From a checkpoint of a small transformer trained on Wikipedia.
Size: 11 layers, width 320, 18.5M parameters.
Training: a variant of Muon for these matrices, 253M tokens.
Each number is 128 + 32 x the weight over the matrix's rms, rounded and kept within 0 to 255. Layers, rows and columns count from 0. Numbers have three digits each.

# q: layer 6 attention query, 320x320, rms 0.0419, rows 0-8, columns 0-159
# k: layer 6 attention key, 320x320, rms 0.0429, rows 0-7, columns 0-159
q0:072143165174051131212149183188091153108052124128084075083143164129042202110026176157097122164218125184118110098141056052108158173103122119145083086073054084065129101124126128099066114153152146104059166103143131045065150169106087092188113096065083154148130100153039061196086172138132158174106168170106181086078073056146138125087075175118042106129124114127143172109131161081082115122159166169075147115182140052085108123121106112157177162108177153139148159101044079120128077099112086
k0:090164124207104116099167179185088119092102163196136109042057169090057190127114149127172138080155123105092115183120087103107130182097142146168166145124103145157132086057115120109041097102116131123128144172169129083051126127159092138171108084108042096130073106134136094167140150148131205179126096129061154108138133088115106152071141168160079187108067152176163130149108112097105136116116126167119116114138108016109095126111103099176167201095116143133056130124119092086121102131079114
q1:120145096100148106117143155162130128152119137147122138122086133141112126162147103112128102138161133136133104165122067098071135164128138150101157106144144131120108141100177108129122138159105093163100146106118117075127144110160116107177134091146079138177056123093114131120147152141143123151112130101113145106101149134104164113098102161130126130145112090136108168126113098123112118122115158185092148174167090109096119084113136121141188078148124100117115151098146105116127154073132132
k1:139099134115121152148176162133127126118151087141136162136110128167125156167133133146175126118164069071133160152128112137161134108137152083162068184088128101203158129101141066105101110155109175115113118135165122092126125131112125110154073123134156144110106129090073108144115104184131157110157096124068068107153081108141086115139137145121106159141116145138192171098145145089079112140111109111094105081152142116203090176083108127155145142128089155113111148145107121101140081111117141
q2:176145118126178097103174150152142120181149109140120173147171124113132086166094099119097102126070169092141148144105122129130126104158127152136171152107150134169098097100130133122126132117106094093084108109095099178089137148111121127120156088185122142150148179112123124126166078156136157139115126138079157167134191141160136075099127102088165135112078191111119147140082117133161137100152126067161126166125130141119141145109178136133161128114154112117140074128118129131141111118144096
k2:127159080138154107142145101047107154139112119154160104106130138150144140111173142075118138139142114184139154139161136161085118146181110134138097150163138114159105095145150054137092115179140132135161154119159143166135112133157111141131078119128112135155179100120060130118156132117121119088104148124127087074114078101106118180113141125125135150136123122116105117107147150085140122125131100140151116095146143122177093126136152098152086114113182120158104128061144145135128167133096132
q3:127116100121138126129110160169119124133096157160179148083141105176148171111148160148079130121180122153122101157124097132125162164101115150130102096111100114078131111158141206058104137132124177089128094135143085049088122164126121183151099123099087147137101176090130092175162157107090136116142102122103086112135131143069119132144090122093088102148067098117080169153147120102087088147169149147121123165196186119079129127098100128104123122158117138102079138115190092120100069149054103
k3:148078127097077141103179143172141147111111138127080104169182155136071142134149144144150165131116133099108150146118141170148127155106107180121162107091106127133113129138113140155113111131122105191162190114143112083105099101099090087117137121130140136113124110140121138108153143175141115114114129080081135155102120144129098120116111163120116141144149154146147140110108160116181119116131119143116116082046133098071159153126113149182133154146166067119158124146135112138125098135116092
q4:179154112121139098124114135088129108147092146112129075109093124138134151100156120146148087127124121137127156111138108135107150125170143119111123148138111149126119146161067156104125111189119068097160171122139108117072171099107191134161101116162081115114151155076191141130151117143154102098141145100123115086078108119122137153134116110156146137127093127113134163095139128134145118166119154122140145136112109110111121160141139144142159113072156125140158135129180145118127112145159108
k4:127139103113175096119150154139107134153154082167119115077094172108143178100080107103131198163165146109125095137154150137133116109128148123142145152105076151159109126077088144126128164095161188145085124137157117134121067162115134116166176106139133114134087086120125191084077126174133123151130060148119185091151101093108080103108169105099164115143108129102161092113134155114095091090104175116077103125104130133173096122057111119104087133164101155081141127113137113078171116111152112
q5:101082107151049123140127114106101144129131126158178094118148101114113157147149114144110094162155102193117131138112118118146133107109149152098112168089109139134135075099109116125119093131181127121131097153141115135144139174108086160160119149166133117089107154125113151097073157103139140129173097074086163117145145104128143106102155164091106124170145119143138093094117127136081109117176118110150127127120196093122078124087132142127115139087148129181163091122147090124124091155105136
k5:123129181181121112102115169120125132083100120151061111098143094147136077109155127081125135105125163129122100145120156105123150168119104142098175133112138106116130123095108156119161155116068092153147124118133105051111128138090095084171130149100088122093138112099097128111158139141096203148147134144096190118144107139092150116142110190102110167080067144157147156131163052111124156112174139147061112102087167108118106128182153104133179144106092128125116107120149108158095110166161104
q6:127181177128115147158144085168054087172131141110175147110090202141101155141138164115100138139112179128120142113109190131062149141122114137080120133144076099124119151101099113093108083114186143118098109133113119104109129140128067168162137142108194081121120148165108092126139132184124128094115102119139095051106113115091156174110089134126114082125056072142088109079156159097177089112128145088116093105130122136111133097099162069131128158106153150186067147143107056109162119095174102
k6:163089139143145177128141185106132171125097124143124098167137100105185103190172172141146119166125089160139117091169111139121120127108133135086104116089121133162113092120147058158173126134142116117135123110126150160112113092138104088105123128100132145158140141104047109132140144097115141173103130130096138125096168128109148053097173098158126154137077171124131190123169109132148119100148178174114092182137125089124106099151104121104123136094099131096104106152171098130129147118103120
q7:128081106129129126110124132106202091128116112119114103121168194074130070130181130142134118155112112121134113117070128139157123131133088118139134162109124168121103126109143183145092161138141106137112140145093173140155136122113152138105100141110135114086158118145098182122157090125115112124167112115109113143160104160097124136168205075199156151140173129178110118180131162186141130098116138082112113080144085144152102172144131145166117115146151074101128120149109125139109143110150167
k7:137179178130141166102166103145100162181101112161084097180081157140144134090132090144110138098132127105173133084113200129143102131116124154130103086149164111170102116088135105160148125173121165142130168115160149168080126076088100164064136143145132123104158112145087145167118147156105136142069121136164120096116086109176127145168056131147102076159205185082163140126157174111104112130154130175121140169166157189109142144129147145128124127174133153189179081142181161107084136167166178
q8:171073124142120171104124086098125150144149149092134155119153126142155153177130092159157193198120119164168184152117165160184137112124103107108088172108155142116131139096110139136172136098145186103156143175107156150155119174126149121085101125180103113155164149086115132117112122164136128082147108194083127173129163120108173080140166128182135164169136102134192162110104115111134090117162074181076126136130115095138119156141148126130084201147092085077056140141156141163140152134171105